{"n_kv_head": 7, "d_mlp": 1920, "vocab_size": 8192, "norm": "rmsnorm", "positions": "rope", "parallel_block": false, "init_std_up": 0.0227, "lr_mult_up": 1.25, "beta1": 0.95, "beta2": 0.95, "warmup_steps": 200, "schedule": "wsd", "dataset": "wikipedia_en"}
Each number is 128 + 24 x the weight over the matrix's rms, rounded and kept within 0 to 255. Layers, rows and columns count from 0.

# layer 5 attention query, 448x576, rms 0.0646, rows 166-182, columns 192-287
[[138 158 122 204 141 116 199 142  59 134 141 155  95 100 132 137 103 152  58 116 139 123  96 140 160 132 118 108 108 108 139 113 127 118 146 105 145 104 125 140 147 126  76 146 143 148 141 107  79 121 134 119 174 102 135 107  75 138 152 160 107 116 196 122 135 106 134 110 165 130 176 163 136 103 187 144 102 172 134 165 151  80 155  91 165 154  88 141 106 130 115 145 112 129 167 107]
 [201 109  59 119  64 142 135  63 115 114 105 177 162 104 145 105 125 196 139 132 153  83  79 148 104 140 168 156 114 123 126 147  88 150 112 130 133 131 158 179  72 161  96 127 122 124 158 147 114 146 126 121 124 104  80  93 143 142  71 124 158 122  96 115 117 127 130 139 144 121 160 125 154 162 117 117 110 131 134 136 205 116  77 163 130  96  92 143  93 130 117  98 140 161 123 100]
 [144 151 130 135 158 137  58 153 110 147 113 167 138 140  82 170 158 149 154 179 117 208  97 107  98 118 157 135 123 117  89 154 147 100  83 121 131 123 168 130 143 124 114 130 139 127 130  99 137 169 131 135 103  98  69 146 169 152 104 131 166 140 131 124 108  94 123 118 165 150  91 117 125 111 132 125 114 120 143 168 116 162 159 131 149 131 155 117 156  80 108 194 144 133 131  95]
 [149 175 144 137 124 124 174 189 119  92 128 140 113 140 114 131 132 166 148 174 152  90 123  87  93 136 104 137 139 154  57 100 111 143 156 147 155 166 120  91 159 160  91 179 120  79 135 108  79 182 122 173 188 171  96 105 158 165 158 140 119 142 147 115 169 136 137 126 108 130 147 136 121  85 134  88 136 141 125 116 130 128 106 130 125 136 182 128 116 131 136 148 131 125  71  97]
 [ 83 137 115 106 119 106  84  77 112 143 123 119 138 122 178  92 146 110 134  99 156 102 113 163 111 147  92 136 159 176  92 175 128 144 164 149  88 136 151 153 161 190 104 116 127 124 141 107  94 135 114 140 106 109 114 181 126  85  69 127  95 128  92 131 163  64 154 119 138 127 120 111  97 135 104  90 129 138 124 106 137  82 129 201 154 122  97 141 137 115 101 142  96 133 152 131]
 [138 137 106 124 166 102 148  79 110 124 122 100  96 156 138 138  81 129 130  57 122 136 110 143 115 134 101 168 119 152 109 143 143  95 103  93  94 158 108 184 172 109 105  69 132 129 119 104  97  86  84 146 138 141  93 130 154 160 143 125 153 111 175 114 131 135 125 138 150  86 119 128 166 131 117  82 143 137  76 146 128 117  86 147 128 116 119 140 176 113 112 128 124 119 152 169]
 [102 145 131 179 215 140 183 152 110 164 165 123 123 139 102  92 119 118 118 165  82 104 109 109 147 116 102 161 132 152 114 139  95  90 163 178 164 130 146 110  95 149  97 145 145 110 122 159 135 124 127 136 102 154 138 110 172 117 134 133 107  78 141 119 153  64 191 110 152 105  83  97 110 127 141 132 138 177 169 131 137 158  83 223 136  79  90 109 118 154 165 139 131 103 219 114]
 [121 143  98 126 112 193  68 167 133 135 125 143  93 137 123  93 121 140 113  97 110 136  92 109 102 121 119  98 127 121 108 166 105  91 104 129 125 171 127 102 198 132 124  79 139 166 167 117 124 170 132 152 114 145 166 117 157 137 130 158 143 175 138 123 117 109 127 135 122  34 123 173 112 187 179  97 139 150 158 131 137 139  92  85  99  99 100 144 131 120 141 114  96 147 153 168]
 [110  97 139 159  91  94  82  94 131 141 157 128 113 152 137 104 164 176 107 117 117 131 160 135  81 109  93 186 130  82 105 140 111 130 106 124 188 127 125 160 137 177 103 128 124 191  92  51  99 149 106 126  98 131 148 115 123 109  93 140 171 121 139 128 144 185 123 124 172 118 130 163 186 133 170 168 129 156 131  77 129  79 118 114 158 135 159 130 140 139 110 121 140  35 116 105]
 [131 122 121 108 123 149 131 117  93  87 126 119 134 142 131 172 118 122 137 165 115  96 174 163 148 129 126 143 127 130 101 138 129 104 113 167 183 160 157 102 203 160 141 127 122 152 118 116 129 121 179  74 112 119 152 124 145 144 162 113 115 117 131 109 139 140 167 152 124 118 109 126 106 118 108 162 163 119  80 131 182 121 150 166 151 122 151 147 122 120 129 119 119 141 122 164]
 [110 174 115 173 141 121  73 118 145 139 103 130 156 117 159 119 164 121 122 101 150  98  66 157 129 135 149 140 121 160 133 110 140 128 116 150 158 166 141 100  97 116 118 131 133 152  93  77 136 133  96  66 115 148 146 171  95 181 127  50 183 168  95 116 146 174 133 131 117 142 119 145 138 112 133 104 139 129  56 120 133 171 122 121 117 108 113 113 162  91 127 161 143 150 122 134]
 [127 122 104 150 123 171 146 102 116 146 109 161 123  74 110 155 125 197 109 194 114  96 100 110 107 129 107  95 119 133 130  89 126 137 143 166 114  97 143 135 171 142 118  76 106 138 132 135  87  80 121  91  96 121 149 145 108 125  70 133 133 129 125 152 121 159 127 161 107 192 106 101 142  76 150 104 167 105 104 124 134 113 112 165 115 101 105 113 120  88 153 117 139 162 135 137]
 [ 84 107 140  88 107 119 125 160 158 162 160 118 164 132 152  51 120 116 114 158  80 154 187 166  84  98 153 154 110 175  92 120 133 102 134 143  66 150 108 163 154 113  90 132  91  71 128 134 120 125 126 126 161  57 162  93 157  65 118 155 173 125  95 153  97 103 122 123 124 113 120 114 134  96 138 121 124 109 106 106 125 135 171 142 164 146 138  90 106  88 117 102  99 154 137 128]
 [133 122  99 120 158 137  95 146 129 120 141 133 103 147 141  93 134 119 109 148 166 139  92 147 156 146 112 182 138 153 106 138 173 125 122 151 136 112 141 125  97 165  99 183 133 127 166  51 147  88 120 110 153 163 128 127 150 178  84 149 152  93 137 140 113 156 135 121 142 115 129 116 156 103 139 136  96 121 119 118 177 125 141 107 134 147 172 106 107 177 168  97 102 145 112 135]
 [118  89  84 145 186 121 145 106 146 106 134 110 130 112  79 141  99  93  72 195 124 107  62 111 127 137  91 148 113 124  36 129 149 164  98 150 145 168 128 113 145 116 182 155  96 150 149 135  96 122  73 137 156  97 193 126 190 161 152 129 117 128 137 121 161 139 122 103 167 114 100 103 140 185 101 133 133 106 122 127 112 124  92 105 123 108 116  88  94 163 128 134  79 126 114 155]
 [141  56 148 112 150 105  90 151 112 103 115 157 157  73 103 115 121 112 120 164 148  66 116 139 120 132  99 101 113 157 181 138 133 208 166  65 155 121 116 101 150 132  96 119 167 114  54 171 154 124 138 131 120 102 113 116 137 130  84  92  85 184 111 104 128 171 111 148 112  58 118 167 115 111 100 100 120 133 102 137 109 148 126 114 155 120 101  89 178  57 137 144 157 161 100 112]
 [125  74 112 123 104 133  70 118 110 117 141 124 145 147 125 120  93 129 129  92 160 136 161  58 162 155 180 164 201 147 123 185 105  84  91 102 138 137 106 101 109 120 123 130 114 162 109 187 154 158 109  93 130 144 116 166 160 144  98 139 136 138 134 141 148  91 107 151 139 134 124 136 172 100  86 116  69 114  79 116 190 139 119  99 132  95 165 129 141 103  90 100  99  94  75 113]]
# layer 5 attention key, 448x576, rms 0.0668, rows 166-181, columns 192-287
[[ 92 136 166 142 128  77 114 113 142 179 150 119 135 146 138 125 127 108 108 101 107 141 147  91 145 147 159 132 153 141 106 105  98 126 144 117 122 106 147 160 159  90 110 165 143 139 103  89 136 118 124 145 126 136  51  29 154  97  96 174 134 103 137 142 141 111 107 126 168 179 165 121 118 155 120 102 111 161 124 126 126 116 119 176 158 130 111 102 130 157 118  98  90  99 168 153]
 [110 142 135 162 146 186 125 131 134 137 102 147 121 145 117 128  79 147 195 134  94 110  94 124 116 101 111 173 122 166 101 107  97 143 151 144 113 101 120 121 140 131 148 138 153 115 145 117 118 143  94 168 117 134 132 129 134 150 166 139 133  99 132 123  88 139 118 129 143 159  61 149 153 137 130 152 121  79 124  93  78 184 172  81 148  90 170 140 115 144  86 112 141 112 149 134]
 [119 128 147 117 135 166 121 108  86 133  94 129  95 107  64 140 140 177 127 114 107 126 128 126 106 120 132 140 127  92 101 117 159 104 161  86 112 158 166  96 177 184 128 119 143 118 106 130  92 132 182 125 136  78 127 173  99  94 136 135 166  79 124 101 123 128 129 159 103 119 118 107 110 153 126  58 137  81 181 166 165  56 117  95 150 133 142 127 129  92  62 159 106 111 143 103]
 [124 161 154 136 127 131 109 127 131  94 105 117 108 102 117 129  80 132 122 153 130 128 124  43 128  77 134  93 142 125 118 175 130 142 124 147 139 102 145 120 154 149 132 138  87 119 161  40 136 113 164 148 180 147 175 150 154 152 159 101  66  91 145 126 130 120 156  92 134 179 110  77 117 133 112 133 111 141 169 140 132  97 148 127 118 147 173 128 101 119 181 113  91 110 142 145]
 [ 86 173 164 128 129 103  82 148 132 168 105  98  76 153 147 118 146 133 106  97  94 110 138 166 144 145 178 135 208  85 108 134 153 125 100 137  81 107 133 135 139 134 132 116 140 122 180 118 115 135 105 131 119 169  93 219 101 112 134 131 150 145  56 105 147 103 156 110 109 127 174 103 161 100 125 121 157 112 155 103 159 122 115 149 126 126  74 156 129 115 127 100  76 106  72 137]
 [143  93 176  88 165 110 118 125 141 159  55 114 162 103 112  51 112 161 163 111 128  84 139 154 114 109 125 110 170 165 162 177  99 112 131 125 112 157 164 130 122 105 130  83 143 171  93 117  93 121 115 154  76 128 127  98 114 146 129 138 156 110 102 127 141 118  69 134  94 136 141 113 118  99 116 145 137 193 114 129 142 142 117  92 130 133 149 167 101 130 111 171 117 115 146  96]
 [ 94 137 172 156 155  98 141 138  68 109 150 156  65 179 122 162  51 130 149 119  88 168 153 127 116 109  97 143 123  94 132 125  93 107 148 147 170 103  77 127 104 169 108 139 122 174  95  59 149 143 116 125 127 180 111 126 132 113 144 121 109 140 100 137 141 143 180 127  77 175 137 159  98 131 135 158 137 151 115 141  77 130 108 129 178 103 152 137  82 113  84 166 103 188 143 132]
 [161 150 147 110  65 147 106 130 102 156 163 141 141 133 167  93 133 106 146 174 148 117 147 147 161  94  99 170  72 183 117 102  76 166 104 111 117 160 138 127 137 111 144 127 141 101 133 128  82  77 126 131 118  94 114 116 103 155 119 129 134 163 104 117 138 139 163  40 139 117 156 119  97 113 176 117  88  90 130 106 123 166 104 115 124 113  98 175 136 142 171 116 130 134 127 134]
 [ 54 112 120 144 106 197  98 149  82 144 119 110 127 129 130  96 144 120 131  99 165  88 168 150 101  69 145 124 157 175 114 135 142 130  99 128 168 138 124 128 115 192 120 104 131 115 131  93 127 170 102 123 154 159 174 153 120 139 125 139  83 106 164 147 134 157  67  92 105 164 126  85 105 198 122 161 158  90 137 106 136 110 133 151 167 106 115  83 151 122 125 125  81 119 138 135]
 [112 116 110 165 131 169 114 132 121 102 110 125 118 106 127  96 145 122 103 100 131 119 155 108 154 109 127 165 111 163 144 176  86  85  88 132 108 136 136 107 137 140 142 161 146 125 154  91 116 140 154  88 139 129 153 164 155 115 149  89 123 104 124 126 178 137 113 180 118 144  98  95  91 106 146 131 116 159 116  95 112  66 146  99 131 161  86 163 151 162 154 168 157 126  77 108]
 [175 159 108 140 100  78 137 135 112  92  89  87  89 158 108 159 106  89 108  97 111 160 118 145 123 122 129 166 157 137 115  91 146 154  74 115 137 138 139  75 105 150 128 148  65  94 175 147 162 105  61 124 132 130 123 155 107 129 130 167 150  79 111 134 171 176  81 142 141 142 134 118 121 122 114 168 114 114 154  94 158  76 100 147 135 151 156 124 156 117 103 154 156 138 127 163]
 [187 100 108 153 196 120 176 134 143 146 146  61  84 155 124 130 152 149 173 172 124 126 180 153 141 123 112 110 126  85 125 120 147 104 135 133 143  98  68 197 137 147 117  84 134 117 131 160 106 146  96 104 124 130 154 131 158 144  85 154 156 145 139 123 141 130 182 127 128 148  97 106 135 116 144 108 121 149 133 118  95 117 110 137 107 102 118 112  80 101 111 132 118 125 141 136]
 [ 85 136  81 160  85 167 136  75 119 179 130 123 141  89 123  90 103 127 121 137 129 134 108 138 144 131 104  90 132 146 113 125 156 161 129 110 137 111 122 154 133 167 132 147 146 100 113 118 134 131 114 111 168  89  78  99 116 129 126  98 144 123  93 129 141 144 104 130  88  89 176 179 105 175 138 136 142 163 133 139 116 183 152 100 120  94  92 147  98 122 115 126 108 114 109 119]
 [ 83 121 159 127 192 108 158 129 137 104 139 136 151  93  29 142 122 121 106 125 143 163 139  90 146 136 161 137 153 140 138 161  67  85 100 148  93 165 187 142 141 119 134 130  66 170 143 119 162 137 170  83 146 121 144 127  97 109 131 124 146 130 109 122 166 124 190 113 124 120 169 118 112 111 120 121 131 191 120 135 111 148 102 148 125 118 120 105 112 147  86 129 142 132 153 109]
 [126  95 114 148 134 151 121  67 178  84 120 102  74 151 123 154 146 124  89 118 159  77  97 100  50 140 141  81 150 125 149 170 121  96 130 128  97 120 135 111 124 103 115 117 117 142 103 188 131 136 133 160 119 151 142 133  95 140 179 143 145  91 131 119 118 123 152 128 166 107 155  99 119 115 134 103 145 139 152 121 122 177 154 100  86 142 157 160 130 138 130 127  85 116 164 155]
 [138  98 136 134 154 146 106 154 117 100 131  57 201 117 101  98 120  82  91 122 118 146 137 123 168  78 126 138 179 155 159 119 132 139 187  86 143 112 124 117  99 135 163 113 150 118 153 136 137 147 122 156  82 136  84 132 144 185 103  96  97 118  54 115 119 154  63 150 122 113 142 140  93 137 114 153 134 191 145 189 115 107 114 103 125 118 161 121 132 158 124 128 117 159 103 124]]